config.toml
n_kv_head = 8
d_mlp = 2560
norm = "rmsnorm"
rope_fraction = 0.5
attn_scale = 0.125
init_std_o = 0.0
optimizer = "soap_variant"
beta2 = 0.95
train_tokens = 905100000
Each number is 200 + 30 x the weight over its row's rms, rounded and kept within 0 to 999. Layers, rows and columns count from 0. The size before them is the row's rms in percent of the matrix's.

# layer 3 attention key, 512x512, rms 0.08, rows 265-319, columns 256-319
074,233,183,246,193,199,172,232,214,219,220,234,209,187,208,216,211,160,209,188,219,196,154,186,164,187,205,214,186,167,230,206,180,264,179,112,237,227,242,242,246,219,159,158,182,191,182,166,158,200,203,223,225,201,182,230,234,227,224,208,222,147,180,223,190
048,153,261,210,162,171,212,157,170,178,211,227,179,206,252,262,184,163,253,107,150,190,275,181,209,130,229,229,211,229,150,185,207,239,223,227,188,162,208,198,137,181,201,251,230,214,167,185,178,200,227,175,212,217,205,210,223,191,175,227,232,200,208,165,188
081,206,227,180,181,159,140,194,229,185,193,216,221,172,156,230,165,190,232,187,184,254,290,244,170,178,210,217,227,170,167,204,212,241,217,225,208,175,197,230,190,208,245,171,212,179,194,153,225,149,208,164,234,215,174,258,180,219,169,153,122,197,237,214,196
098,202,215,195,154,191,191,147,180,184,211,186,220,163,217,221,187,177,201,237,261,249,254,260,217,139,238,172,199,166,197,189,201,270,193,203,171,144,247,209,205,184,163,228,214,166,198,246,240,199,184,220,206,198,138,202,226,199,180,215,204,210,208,271,225
099,230,209,214,200,148,249,200,204,193,197,183,197,211,222,178,182,187,201,255,211,224,200,196,176,162,231,199,223,211,195,182,136,216,184,167,175,206,184,269,179,209,164,195,192,225,227,237,237,207,176,175,211,210,230,206,190,209,224,189,180,230,173,215,205
087,192,207,203,185,156,199,186,196,213,226,229,210,190,214,180,249,207,204,215,232,211,180,201,152,184,186,198,270,202,225,209,181,232,227,158,200,241,170,227,194,235,206,182,176,207,167,194,196,192,147,196,234,169,232,194,202,209,182,209,145,173,160,198,248
100,217,194,190,215,198,222,238,183,240,204,112,206,178,184,148,183,185,191,170,208,150,201,197,205,197,243,149,192,147,219,167,206,111,177,257,223,230,190,228,152,200,184,193,179,197,211,198,242,177,191,226,187,209,224,171,149,224,198,202,141,236,241,171,246
086,227,208,203,192,196,95,133,172,192,199,198,202,184,171,229,186,190,201,203,207,177,172,255,222,198,210,190,195,227,191,262,213,152,208,237,187,209,200,211,261,238,234,146,203,129,222,230,177,195,214,191,196,240,206,233,158,215,189,170,171,143,209,171,224
081,200,242,218,254,272,206,220,243,201,192,251,242,194,147,257,211,215,227,225,178,192,175,189,169,202,207,221,195,178,199,155,163,202,184,205,214,165,174,153,183,237,222,227,211,222,162,265,150,242,181,179,172,214,199,176,202,195,221,181,186,174,165,203,238
069,142,167,202,182,171,215,186,209,208,185,179,200,180,221,160,201,193,200,228,198,171,198,193,139,217,186,214,203,192,157,181,179,227,203,189,183,254,215,258,192,191,227,194,182,240,204,195,271,206,198,205,138,221,166,256,202,200,147,205,230,257,168,170,146
078,194,192,197,171,226,186,151,227,216,231,231,211,217,147,217,215,219,213,189,195,197,187,191,211,146,218,208,233,229,210,202,251,215,180,207,211,89,190,157,247,208,214,174,239,244,200,193,209,223,181,227,238,206,222,195,193,200,187,211,247,163,180,191,188
087,210,166,243,214,227,201,173,230,212,205,200,199,163,153,210,230,169,162,210,227,196,191,174,210,203,219,210,211,175,207,198,209,209,237,147,243,158,206,189,256,197,169,168,218,231,191,156,162,208,216,213,225,183,160,168,183,207,159,233,192,167,162,181,178
046,213,212,257,175,174,223,231,238,211,257,160,220,252,229,163,194,149,209,154,183,179,262,192,257,195,218,142,207,258,171,156,188,189,220,208,193,183,197,185,157,212,192,158,204,175,216,200,182,213,202,135,201,245,254,213,173,219,204,249,217,216,190,213,230
046,232,239,236,169,198,227,210,223,152,249,159,234,223,194,214,186,152,211,139,174,157,246,191,253,182,203,145,236,235,189,156,185,218,213,225,216,199,158,180,143,239,201,198,219,189,193,188,179,164,183,161,199,196,260,206,156,199,180,198,193,203,216,183,221
044,218,218,235,158,208,247,213,232,161,271,209,224,232,199,162,161,198,197,158,195,220,232,200,234,165,199,143,252,214,159,156,212,214,224,237,215,158,167,204,176,217,194,185,192,175,214,181,185,183,194,156,178,217,276,199,200,207,172,224,156,221,239,230,177
044,221,192,179,226,214,191,208,185,238,153,217,171,186,219,211,250,225,158,248,231,217,161,201,173,240,173,204,203,196,290,234,191,182,128,194,195,196,223,226,217,171,237,196,194,206,194,245,223,235,207,250,206,159,164,193,243,197,197,162,240,231,186,193,202
071,187,191,167,211,246,221,222,220,198,199,177,154,140,191,232,219,240,189,216,161,176,205,215,203,170,237,187,182,204,152,199,207,185,219,207,194,212,194,218,181,183,236,195,221,202,220,222,235,186,202,221,204,204,173,183,165,131,130,224,261,245,180,190,198
109,167,184,227,172,186,183,191,184,251,168,225,191,174,226,155,206,195,204,218,178,215,230,233,176,210,174,199,233,191,178,178,159,183,154,165,180,228,209,224,186,177,221,229,204,212,163,257,215,248,149,240,200,168,196,192,237,192,204,152,226,229,198,205,209
063,206,140,240,203,142,193,169,150,180,150,293,163,186,221,240,197,159,250,140,220,216,210,211,170,220,167,196,277,185,217,233,201,229,206,169,197,218,173,202,203,185,207,177,253,202,171,215,119,202,168,172,247,198,204,184,191,225,180,221,145,207,220,170,228
096,193,148,165,235,184,201,208,216,195,223,181,232,235,172,239,170,186,248,191,171,273,197,186,247,230,195,192,209,259,264,207,210,175,206,192,183,226,147,175,256,183,222,197,236,217,256,213,229,223,214,161,181,191,211,216,247,159,188,165,218,224,156,230,182
097,157,191,170,224,196,206,203,204,197,229,221,176,203,184,192,178,234,201,244,217,214,218,222,236,238,175,221,222,136,228,192,200,192,177,239,149,190,241,186,158,218,227,197,179,207,202,161,251,205,191,193,204,209,229,183,182,200,169,250,201,251,176,202,178
089,240,260,214,192,236,214,191,209,211,181,245,237,202,220,181,188,214,286,197,177,209,152,255,175,162,171,279,192,197,209,260,159,229,202,178,245,212,204,235,186,256,171,198,184,192,157,205,221,204,229,226,209,222,175,223,229,205,217,187,192,179,206,189,160
093,195,254,236,204,204,238,191,210,210,131,201,225,212,178,216,231,265,216,188,259,140,148,212,179,221,208,208,165,179,200,207,227,181,180,201,212,180,179,187,174,282,237,142,208,235,188,202,198,206,173,220,232,190,198,199,184,207,220,189,166,185,145,185,220
102,191,237,178,195,183,200,190,190,233,189,203,199,213,180,244,182,172,198,145,153,240,178,259,184,163,168,237,178,194,229,201,260,227,219,228,143,152,158,239,179,197,211,179,185,202,253,204,226,221,234,208,239,250,182,184,267,176,177,193,212,200,212,197,204
099,177,172,212,158,187,185,216,224,192,254,178,183,234,174,170,135,142,236,197,176,207,178,166,215,205,198,231,221,204,259,201,168,192,220,204,193,181,157,178,214,198,192,150,163,208,199,261,207,207,248,139,164,245,218,248,192,220,224,220,209,203,253,174,190
095,255,166,211,169,157,221,246,193,182,252,210,199,168,185,157,137,207,209,204,211,202,208,183,180,261,169,187,246,193,186,194,207,197,121,213,172,205,166,211,195,181,188,166,229,196,165,207,189,189,206,174,226,195,217,223,145,183,224,149,154,214,180,230,164
099,237,170,171,223,198,150,235,234,198,209,223,202,166,229,189,239,238,170,191,172,161,188,212,204,173,166,220,237,264,253,194,197,220,199,174,203,226,183,196,215,185,217,202,196,135,190,223,148,208,196,170,203,162,217,221,241,191,197,204,201,181,194,228,170
085,247,261,232,222,133,188,249,200,231,135,215,237,147,263,240,211,192,211,127,209,190,231,221,213,119,217,178,207,198,186,209,188,239,187,184,224,224,187,186,203,201,217,217,144,158,179,216,230,201,193,201,223,197,136,229,216,198,166,200,181,164,188,207,186
102,234,188,225,200,189,199,191,182,173,192,181,183,240,240,158,190,163,191,218,182,235,203,213,157,183,175,240,214,184,235,217,220,180,172,163,176,215,210,183,220,285,241,174,266,199,194,165,217,244,227,211,190,225,204,201,229,180,190,220,190,223,186,224,209
097,173,174,184,230,174,219,168,185,216,216,243,197,197,217,234,238,189,184,134,215,181,227,185,201,226,146,171,207,212,240,222,212,180,203,249,211,245,187,177,199,184,240,224,213,185,208,218,183,189,172,188,187,212,144,236,210,245,227,151,206,208,206,237,178
103,181,241,185,199,176,208,177,246,205,200,223,254,213,210,256,167,172,228,127,208,254,170,218,213,252,251,208,161,204,178,250,173,219,166,182,213,176,219,184,172,165,180,224,131,254,194,194,178,167,208,226,218,198,179,189,178,187,201,178,211,235,160,177,144
094,207,203,184,209,209,197,232,166,220,206,177,224,152,191,162,215,210,245,206,201,234,204,236,215,160,235,241,207,230,185,215,231,197,210,212,223,262,231,179,183,188,202,178,206,209,228,222,227,183,238,182,200,231,188,196,151,198,217,192,189,216,238,203,313
102,163,242,203,232,197,198,228,270,169,207,179,181,217,199,229,179,216,214,192,237,215,217,184,237,283,152,174,182,227,152,246,183,262,179,208,164,199,211,255,215,194,223,220,189,179,179,200,191,219,239,202,222,196,186,164,210,142,167,215,201,182,187,212,201
096,172,236,204,229,267,294,251,243,217,157,213,156,218,201,198,188,237,253,299,231,214,181,205,199,180,217,198,185,232,200,185,161,187,216,227,200,176,212,263,228,200,210,207,208,186,194,216,201,172,176,204,223,145,186,188,200,145,203,189,154,205,157,210,224
100,222,204,219,195,196,177,290,185,237,215,252,159,219,218,116,166,228,156,206,238,221,200,182,210,209,224,222,229,244,226,219,158,200,190,206,240,231,196,230,203,224,131,263,184,212,173,193,187,210,203,180,217,206,206,168,153,191,210,257,161,195,237,169,212
101,181,174,185,210,177,173,232,208,188,166,161,165,214,233,203,184,202,231,213,196,175,207,172,219,174,166,166,142,169,218,176,234,205,227,186,193,180,185,215,164,201,230,219,217,191,213,242,197,197,203,214,162,209,167,193,214,186,158,255,245,190,229,226,216
093,196,236,220,199,239,229,205,249,217,195,204,209,202,172,171,262,223,149,174,204,218,155,189,199,267,209,213,173,240,164,183,218,232,235,246,204,120,222,136,253,163,204,232,196,156,231,186,237,149,250,259,231,200,215,191,202,135,185,172,217,150,138,256,170
102,201,214,254,236,230,273,205,201,163,184,231,218,216,173,176,174,147,253,213,190,198,180,232,202,215,187,213,187,246,208,213,198,195,236,243,250,222,220,240,239,167,209,191,174,195,194,254,154,224,209,238,199,197,193,194,136,212,245,176,179,198,196,149,157
106,245,193,207,179,197,199,191,176,214,262,223,191,176,112,160,207,204,183,240,193,212,170,224,211,206,184,147,231,222,207,207,193,133,177,175,255,188,216,205,170,201,230,198,138,175,208,224,224,151,240,212,192,212,217,199,193,166,145,200,158,231,207,189,172
099,154,223,149,199,237,209,192,173,185,161,198,206,173,198,187,217,194,157,212,151,210,212,214,251,256,200,217,228,187,224,187,249,255,211,212,197,214,181,220,223,157,282,143,214,157,227,202,204,200,150,221,162,176,222,200,178,164,189,187,205,221,175,212,205
098,183,212,162,207,182,172,166,178,206,192,176,224,221,168,197,236,220,195,202,211,181,159,169,235,236,174,139,211,196,211,210,235,218,178,192,198,186,204,204,213,162,214,173,168,195,240,180,179,202,182,210,157,202,206,209,213,212,168,203,189,227,231,233,183
104,246,147,194,238,199,141,268,180,216,214,159,270,162,162,233,209,215,198,240,198,230,190,231,179,214,242,208,257,213,171,231,214,220,223,177,242,187,238,178,204,230,180,199,249,220,203,203,207,215,230,143,209,166,166,193,170,186,210,237,167,206,206,199,158
087,194,165,209,220,187,244,212,238,250,227,230,212,186,157,198,248,207,193,252,143,201,151,139,202,278,209,166,222,198,224,221,220,189,148,163,250,181,152,168,175,193,210,197,224,230,223,132,233,195,161,192,188,221,245,173,209,223,166,200,199,227,199,197,169
099,172,170,188,231,187,181,206,228,244,206,155,226,210,191,276,259,184,167,185,209,198,230,180,217,216,193,196,149,199,181,163,228,240,223,212,164,185,204,174,216,208,192,204,202,172,175,186,218,160,238,179,125,184,162,163,234,203,216,201,233,209,232,196,212
104,228,159,215,216,220,226,225,217,187,162,186,187,147,192,212,221,181,194,179,236,190,198,182,265,274,179,202,222,226,216,222,144,195,185,221,265,236,240,247,198,219,221,276,212,201,197,154,156,222,166,244,196,179,175,174,129,223,160,170,226,196,156,177,217
094,137,263,220,226,251,212,236,173,165,218,195,202,243,176,206,219,190,248,206,204,164,197,227,169,188,197,210,205,181,161,155,183,222,190,193,166,172,190,235,202,158,174,169,175,179,195,153,177,191,157,222,211,185,239,215,210,192,205,174,233,187,234,208,246
098,157,194,177,171,202,170,173,125,182,242,181,197,183,159,216,216,190,225,189,192,194,219,222,254,211,179,213,197,241,170,184,158,193,178,162,230,169,219,219,237,160,240,210,192,136,218,197,138,227,227,192,219,160,214,191,165,221,197,134,189,177,246,209,219
099,244,230,164,221,176,203,220,192,243,162,166,206,238,232,234,178,268,199,154,209,164,184,212,190,232,166,180,211,176,262,221,218,206,173,209,296,160,165,174,211,201,207,197,176,208,190,139,209,211,203,224,195,144,203,223,173,252,175,216,236,213,249,157,188
099,216,167,149,252,220,267,184,168,251,193,228,186,232,250,201,147,176,192,210,232,201,206,217,211,166,182,205,188,240,213,245,186,177,200,214,143,209,159,205,252,176,188,180,177,215,225,196,185,179,197,214,209,148,157,212,197,188,231,173,166,197,175,216,249
098,164,193,196,207,238,211,193,186,166,166,207,141,166,231,138,189,202,196,220,281,192,166,239,204,192,225,206,177,222,212,208,241,212,206,192,128,209,192,171,174,183,139,275,177,208,157,236,217,187,195,195,176,205,203,170,204,184,238,228,210,126,197,218,208
099,212,166,239,230,199,168,202,151,190,217,197,218,194,221,249,187,193,154,221,162,179,152,231,200,238,186,152,146,139,137,166,219,206,228,182,236,230,177,173,165,196,215,217,192,221,212,158,239,191,188,209,208,176,229,236,225,209,189,249,128,231,233,186,222
104,213,182,176,174,172,222,191,158,209,221,140,178,224,216,99,206,208,130,187,225,109,177,211,194,205,195,233,219,180,186,204,211,193,209,202,228,170,254,231,212,185,163,195,194,177,200,225,220,201,191,207,197,172,281,188,187,208,189,242,223,215,178,195,220
102,174,186,232,199,186,147,231,190,205,213,203,266,167,234,258,188,210,232,208,261,253,241,195,187,188,195,179,197,240,200,195,180,170,161,200,206,272,145,184,185,176,224,203,234,182,195,166,212,228,237,224,161,188,200,253,218,199,200,220,145,160,269,216,161
097,179,237,185,213,228,198,184,218,235,166,185,214,202,150,167,221,220,159,243,163,197,176,224,206,245,230,196,181,206,183,191,199,229,153,214,189,188,254,264,235,172,210,179,186,203,207,196,114,180,162,232,237,196,168,157,220,180,216,178,185,234,169,238,163
100,241,187,219,246,182,183,192,225,197,236,198,199,277,251,191,209,222,221,218,274,153,209,191,196,215,238,235,232,225,234,190,159,185,227,187,175,151,223,170,250,180,152,184,202,227,161,219,186,238,173,149,207,159,190,164,241,213,199,216,263,196,181,232,172
# layer 3 attention query, 512x512, rms 0.0808, rows 266-319, columns 256-319
069,219,214,186,219,206,175,267,270,198,222,155,211,207,145,121,178,182,151,226,214,186,178,194,210,210,176,204,162,201,269,226,195,215,194,235,252,211,192,213,192,176,174,191,142,183,166,217,198,224,166,207,208,204,209,224,186,211,252,162,175,177,206,269,138
076,242,232,201,201,224,201,266,210,177,183,196,231,184,215,139,141,139,145,208,186,169,219,231,250,171,187,172,180,158,276,171,177,184,196,176,228,244,135,242,180,160,238,165,193,209,209,190,245,217,176,195,195,204,217,214,141,176,179,213,245,155,175,224,195
094,225,237,209,227,209,196,212,215,214,200,162,208,213,152,172,194,220,172,180,172,199,209,172,212,178,172,194,190,205,214,171,204,163,230,166,160,198,153,133,180,220,152,198,201,178,194,219,238,195,249,169,178,253,188,221,183,226,166,220,209,127,191,222,210
099,182,208,185,210,225,154,174,167,195,116,202,172,145,201,218,219,214,184,215,175,267,216,233,247,216,169,172,182,232,215,205,220,186,213,171,174,208,200,213,215,175,212,169,200,210,243,163,237,209,216,163,258,178,149,222,176,236,200,214,212,186,145,232,190
086,253,220,220,196,185,206,106,185,156,194,219,235,250,205,237,208,171,261,195,214,199,239,212,219,240,170,172,214,179,172,165,224,197,211,226,228,171,173,226,221,175,178,237,257,246,219,225,236,116,235,226,215,191,189,191,157,233,179,209,201,225,188,188,191
090,205,223,151,244,191,235,219,200,200,215,177,162,195,222,176,206,291,160,211,182,272,157,251,157,204,145,157,215,128,242,197,252,209,267,213,211,199,224,168,247,203,226,192,227,226,200,202,208,189,184,206,199,225,240,162,212,206,174,198,192,208,264,215,213
080,158,235,158,216,194,222,178,197,279,167,236,236,192,178,206,185,210,163,241,226,205,175,197,212,189,160,183,135,202,252,196,181,153,158,229,259,165,219,218,212,203,183,232,155,203,171,233,186,206,190,208,203,195,191,222,192,140,163,181,227,179,198,188,223
078,226,216,235,174,172,138,224,173,171,195,221,201,158,231,185,233,167,197,208,177,182,205,225,196,254,178,219,230,230,185,167,224,193,249,187,163,268,153,220,226,181,195,142,240,184,188,194,224,179,269,187,230,209,203,195,191,256,193,248,208,195,203,199,202
073,175,222,243,252,248,234,179,228,230,225,161,191,186,192,211,137,198,200,186,202,194,192,224,219,159,236,200,203,221,252,231,161,147,165,192,233,147,192,195,235,196,221,233,184,162,209,193,194,175,212,229,208,157,184,186,198,176,233,219,235,176,189,250,206
071,231,155,200,137,130,131,217,184,148,220,234,259,229,187,118,178,217,202,206,242,171,182,205,198,236,178,202,215,255,209,191,181,169,189,164,199,235,163,188,170,133,189,234,185,195,211,172,247,197,188,178,176,188,150,241,206,198,206,210,174,244,218,233,221
087,244,184,203,152,200,159,220,210,186,221,183,219,188,175,153,182,215,234,184,172,219,222,229,195,225,155,200,200,199,201,188,237,152,199,225,163,202,175,183,139,166,199,209,181,220,229,196,232,217,186,178,182,206,240,244,214,159,224,175,253,231,207,231,209
062,206,160,213,180,194,106,254,201,236,208,131,203,211,176,205,278,210,214,173,212,219,211,206,155,257,164,203,214,192,191,149,231,177,211,182,225,166,223,171,197,202,201,195,182,166,210,180,209,217,145,153,177,214,184,192,210,227,201,154,195,192,205,171,212
057,215,166,197,218,184,172,271,215,234,167,162,218,194,203,183,251,213,176,166,217,217,203,155,182,241,222,192,214,153,195,153,226,191,207,198,213,183,191,173,172,206,193,226,182,144,182,200,210,227,120,171,201,228,163,159,222,178,228,173,207,161,194,165,185
056,225,181,210,201,174,224,277,215,179,177,167,227,182,142,161,192,194,161,177,228,188,256,181,243,216,181,180,188,170,237,170,224,198,210,229,160,233,165,196,184,178,172,174,205,133,226,216,232,255,136,207,159,188,207,210,218,190,182,201,190,170,210,212,189
052,175,172,205,161,214,199,152,157,168,244,206,194,222,203,230,205,207,307,220,165,180,182,245,185,152,182,257,209,232,184,206,189,191,208,177,179,196,179,168,244,212,199,178,220,247,220,203,194,200,317,237,207,241,187,203,168,201,174,244,179,188,196,183,204
091,136,195,194,204,189,186,252,165,246,183,194,203,193,200,188,218,202,188,207,218,260,186,191,169,160,177,189,238,192,199,245,186,195,191,213,174,211,190,215,198,197,191,173,175,153,197,218,174,223,237,182,187,220,201,157,221,205,215,182,259,151,184,194,211
093,201,183,203,196,173,233,208,171,164,250,258,213,181,131,241,233,204,209,251,134,188,181,176,187,178,170,206,148,202,230,213,224,184,244,195,258,195,169,186,211,185,200,183,233,227,268,136,192,201,176,239,213,253,170,208,173,181,185,241,221,153,160,201,166
096,160,225,232,176,204,201,195,210,177,225,218,221,196,209,179,173,158,228,204,197,144,183,117,149,211,184,189,171,220,204,166,168,202,186,237,259,229,187,233,181,190,187,163,177,185,212,195,222,181,174,162,232,169,202,249,177,162,237,213,225,158,221,237,166
098,216,243,156,201,241,168,192,191,175,150,221,198,207,196,243,143,199,225,221,219,167,207,219,191,230,214,168,171,136,257,179,211,233,203,246,220,197,212,202,235,199,216,198,220,209,206,193,184,231,251,179,226,167,215,243,184,249,193,203,212,230,226,216,232
098,221,209,240,209,211,234,159,164,172,239,186,161,215,192,188,210,192,183,200,157,230,154,227,150,194,191,145,182,205,162,178,229,235,201,221,237,191,131,161,169,191,213,213,209,212,228,215,216,173,178,208,228,232,167,194,191,208,211,206,212,163,177,195,235
098,177,173,177,199,170,213,224,166,218,209,225,184,190,213,170,205,216,195,166,213,248,223,188,210,164,226,192,236,222,263,220,186,155,217,171,195,163,221,190,175,252,172,219,197,188,170,198,139,223,202,135,237,264,180,185,183,238,165,221,203,155,217,207,225
094,250,226,229,162,197,230,240,136,198,165,198,204,165,205,196,180,177,201,175,215,206,212,189,195,216,219,178,210,173,165,243,202,153,194,171,255,226,204,209,179,164,197,234,230,231,198,217,218,211,153,185,207,220,237,238,163,187,217,139,174,288,243,210,155
096,192,184,202,190,203,206,224,195,235,235,167,189,193,169,154,175,233,217,177,188,202,204,177,217,151,230,182,229,168,186,213,181,183,264,166,238,174,204,209,210,163,239,209,200,205,153,213,194,235,218,169,214,171,189,222,149,219,183,177,215,133,226,294,197
100,166,190,149,240,192,140,212,211,206,191,196,175,196,227,248,207,232,202,184,209,191,214,301,219,203,172,222,226,220,190,230,173,204,256,263,227,202,219,192,203,185,267,209,167,244,217,197,183,205,231,223,157,168,212,172,223,173,187,205,190,234,197,212,193
089,210,217,176,235,208,216,190,182,180,181,207,213,196,204,190,175,191,186,155,170,250,196,207,183,150,182,182,212,162,265,179,198,168,224,231,179,213,224,216,153,169,157,178,212,196,234,181,162,194,185,128,228,201,219,183,222,269,182,226,248,121,165,228,248
101,187,177,194,182,209,184,192,190,202,223,272,234,272,182,249,161,212,182,231,240,192,188,234,212,185,229,175,163,135,206,208,160,215,142,190,232,202,211,264,198,148,218,206,226,222,199,188,269,198,189,209,157,194,188,203,162,167,180,276,195,249,212,204,183
087,208,235,202,192,190,204,232,158,167,192,193,170,211,177,172,197,201,185,210,218,181,236,196,227,203,185,197,191,150,222,212,168,192,245,178,178,153,187,270,176,164,246,201,181,176,222,218,202,216,206,177,190,167,203,210,127,217,134,178,209,201,147,231,191
099,165,231,170,175,191,192,197,176,217,186,185,207,229,217,231,161,210,217,192,222,226,191,225,146,226,220,194,178,273,209,192,205,179,161,166,207,204,189,189,166,189,189,226,234,183,211,260,125,274,185,207,229,219,174,199,202,193,192,154,192,260,206,165,177
100,175,246,171,177,210,261,166,261,188,208,233,209,199,176,241,230,217,224,238,175,238,211,196,227,195,215,201,216,183,156,180,214,225,169,254,160,147,265,216,213,229,238,217,206,168,192,212,203,111,170,200,213,169,176,165,164,162,176,179,219,188,197,183,173
096,201,192,229,200,189,177,169,178,178,200,191,155,207,183,154,192,234,197,212,211,182,232,182,149,171,214,187,214,209,242,255,166,188,170,224,220,209,247,159,262,212,162,207,231,175,215,230,204,167,221,163,222,196,231,215,189,220,223,176,224,140,178,196,249
095,150,198,194,173,181,182,205,195,187,189,169,160,245,245,186,232,150,154,206,192,182,206,204,169,215,116,186,172,181,201,148,223,179,185,178,239,218,192,170,227,255,245,220,204,207,217,167,160,169,274,203,186,196,209,195,224,184,115,248,203,207,205,213,238
097,198,201,161,202,201,223,260,190,222,169,174,159,219,204,231,250,227,173,185,156,195,214,208,214,207,236,190,149,168,248,195,181,217,191,207,177,168,159,184,157,166,194,230,248,195,196,225,214,233,159,212,149,182,219,260,214,167,242,126,173,245,168,196,167
096,209,196,240,205,217,195,143,143,141,158,218,182,187,211,176,189,235,227,165,191,223,163,242,209,195,228,225,214,232,164,163,237,152,216,179,160,201,232,186,178,158,220,204,251,234,179,186,202,187,223,147,201,255,186,197,229,202,172,183,158,211,241,240,210
096,193,163,152,214,175,203,155,193,206,185,168,174,217,202,236,158,198,239,118,194,195,225,249,202,197,219,213,203,206,238,163,207,228,195,228,198,212,242,248,196,175,216,214,241,184,217,217,237,189,208,160,204,196,200,187,182,205,211,184,196,214,200,188,196
099,196,173,217,173,203,219,181,212,177,201,249,146,223,164,218,230,231,167,183,189,143,181,207,232,192,208,204,186,217,153,190,185,235,180,238,213,134,174,184,208,197,150,246,184,225,192,211,208,236,154,228,195,210,191,209,203,156,231,210,182,187,192,213,187
096,186,149,185,175,209,257,192,183,197,217,153,174,185,236,139,196,242,193,229,207,192,225,168,167,228,224,196,229,154,209,223,178,190,187,186,207,203,240,217,244,190,223,173,214,130,187,231,145,192,122,193,185,192,133,213,203,174,154,145,194,260,221,186,199
099,202,194,181,221,199,204,168,187,199,157,200,231,197,212,213,193,257,242,161,205,223,237,183,185,229,230,177,179,195,121,188,209,171,197,174,137,183,230,182,232,245,214,233,196,147,201,153,225,182,220,132,211,188,206,197,269,247,164,195,206,195,225,189,253
101,219,252,213,243,185,208,179,230,205,182,180,199,200,204,266,200,154,158,157,143,191,157,237,208,184,208,172,174,236,189,180,193,207,173,179,223,216,196,193,225,213,144,162,222,229,226,171,280,162,165,172,205,208,194,237,266,215,227,234,239,198,168,226,217
097,225,174,235,171,189,206,231,223,194,203,144,228,210,220,182,198,236,210,222,182,215,222,275,163,199,149,197,243,206,188,181,167,194,179,225,192,232,194,225,194,179,204,181,219,209,199,160,179,197,165,174,179,227,163,215,188,182,166,245,206,203,251,139,220
094,211,200,244,233,183,221,156,234,157,182,211,182,189,196,150,211,236,192,191,223,188,158,200,189,251,132,225,228,139,201,158,198,217,257,163,203,195,172,177,175,182,177,217,194,241,239,202,210,207,173,262,201,198,186,246,181,150,167,219,237,272,194,139,194
101,185,209,234,189,176,262,218,195,173,198,220,267,225,240,212,176,230,195,252,236,218,227,196,206,236,150,158,191,150,150,231,189,204,224,250,200,219,206,205,164,175,186,217,208,180,243,172,227,204,202,195,159,218,213,236,220,197,142,204,170,199,174,216,226
088,180,208,246,191,205,225,196,220,196,213,245,201,151,188,215,212,183,163,179,188,200,220,156,185,164,197,169,179,174,163,181,201,200,197,218,217,227,150,205,228,191,242,182,185,226,240,184,203,151,184,221,221,146,218,232,206,183,221,215,210,187,200,179,239
099,201,184,159,207,219,222,222,280,204,220,203,264,179,158,199,187,216,181,154,175,221,174,146,210,222,215,218,205,195,193,181,156,278,200,229,239,189,205,186,204,174,308,191,190,191,184,215,202,223,229,236,194,160,214,208,224,206,169,188,208,253,220,215,144
091,189,221,160,219,242,266,200,185,226,188,220,205,194,234,215,222,231,128,230,212,215,224,202,175,175,221,189,217,204,215,178,255,148,224,257,179,205,206,149,163,228,220,169,137,196,197,223,267,219,167,179,201,146,168,206,206,207,208,199,185,166,246,264,224
097,217,173,290,156,205,160,238,195,221,244,213,233,173,229,123,192,198,135,154,171,180,233,217,205,166,190,150,143,261,166,233,193,112,213,187,223,226,153,197,180,109,177,208,221,260,194,146,220,169,249,202,233,225,202,235,182,175,201,240,225,200,182,233,174
094,205,204,207,201,212,217,163,174,235,189,184,248,191,253,208,230,196,196,149,177,225,187,176,172,197,220,187,216,200,167,219,208,206,138,179,146,202,205,232,112,231,131,220,198,186,186,192,258,227,228,177,193,238,136,184,211,212,181,253,218,176,190,222,206
092,179,205,220,182,165,238,226,180,168,227,240,167,204,207,134,219,193,162,187,204,168,199,213,190,181,171,212,215,176,160,234,210,158,201,178,185,218,180,222,173,199,200,219,171,181,239,228,242,214,132,250,179,208,248,252,214,182,205,172,200,162,213,198,231
097,166,251,221,193,256,191,171,209,173,202,195,232,217,168,199,247,215,244,214,201,197,163,218,223,199,179,196,221,211,155,176,204,221,206,190,174,96,220,170,193,172,120,196,212,240,184,190,201,196,216,170,207,161,220,208,201,186,168,213,176,198,222,236,218
096,195,198,167,196,191,212,153,181,237,189,174,187,231,183,207,230,213,218,193,212,162,248,216,196,215,209,183,226,231,117,242,207,171,201,195,242,173,272,218,187,192,232,244,197,202,235,197,222,203,183,165,167,215,186,229,203,189,190,180,191,226,214,217,194
100,195,213,246,203,170,229,154,180,174,194,216,201,217,205,188,209,164,208,207,178,141,160,194,192,170,158,185,248,156,224,192,174,245,179,195,221,200,193,151,201,183,152,227,213,179,202,200,204,242,185,210,183,204,267,197,206,233,203,279,179,179,195,203,235
098,196,223,183,171,183,218,227,186,245,224,106,221,199,214,198,197,195,189,206,184,191,209,223,178,201,132,235,197,147,274,192,231,251,194,217,185,206,194,172,200,206,189,194,167,156,196,224,225,213,216,209,173,203,151,224,221,216,192,152,179,176,179,188,218
101,176,205,245,184,157,216,212,216,211,186,216,167,179,225,169,241,167,217,199,165,191,228,186,195,204,203,178,215,154,169,162,195,211,209,155,179,178,202,220,202,210,201,174,176,143,248,179,198,193,151,222,186,225,199,203,140,166,183,197,186,202,150,159,215
093,253,119,204,194,186,252,240,186,248,266,212,250,164,245,203,184,226,208,188,178,177,190,177,189,167,252,186,180,168,239,177,194,185,225,236,210,218,260,242,205,265,159,183,205,183,163,187,206,159,155,177,181,201,215,210,197,208,213,165,169,200,199,201,219
101,156,184,184,177,222,176,143,235,160,234,180,229,187,140,198,207,227,224,226,186,216,209,220,187,229,189,186,153,261,181,230,212,174,228,268,205,230,197,155,241,213,225,210,229,237,213,210,212,174,284,259,232,184,207,237,237,218,203,169,184,237,225,223,166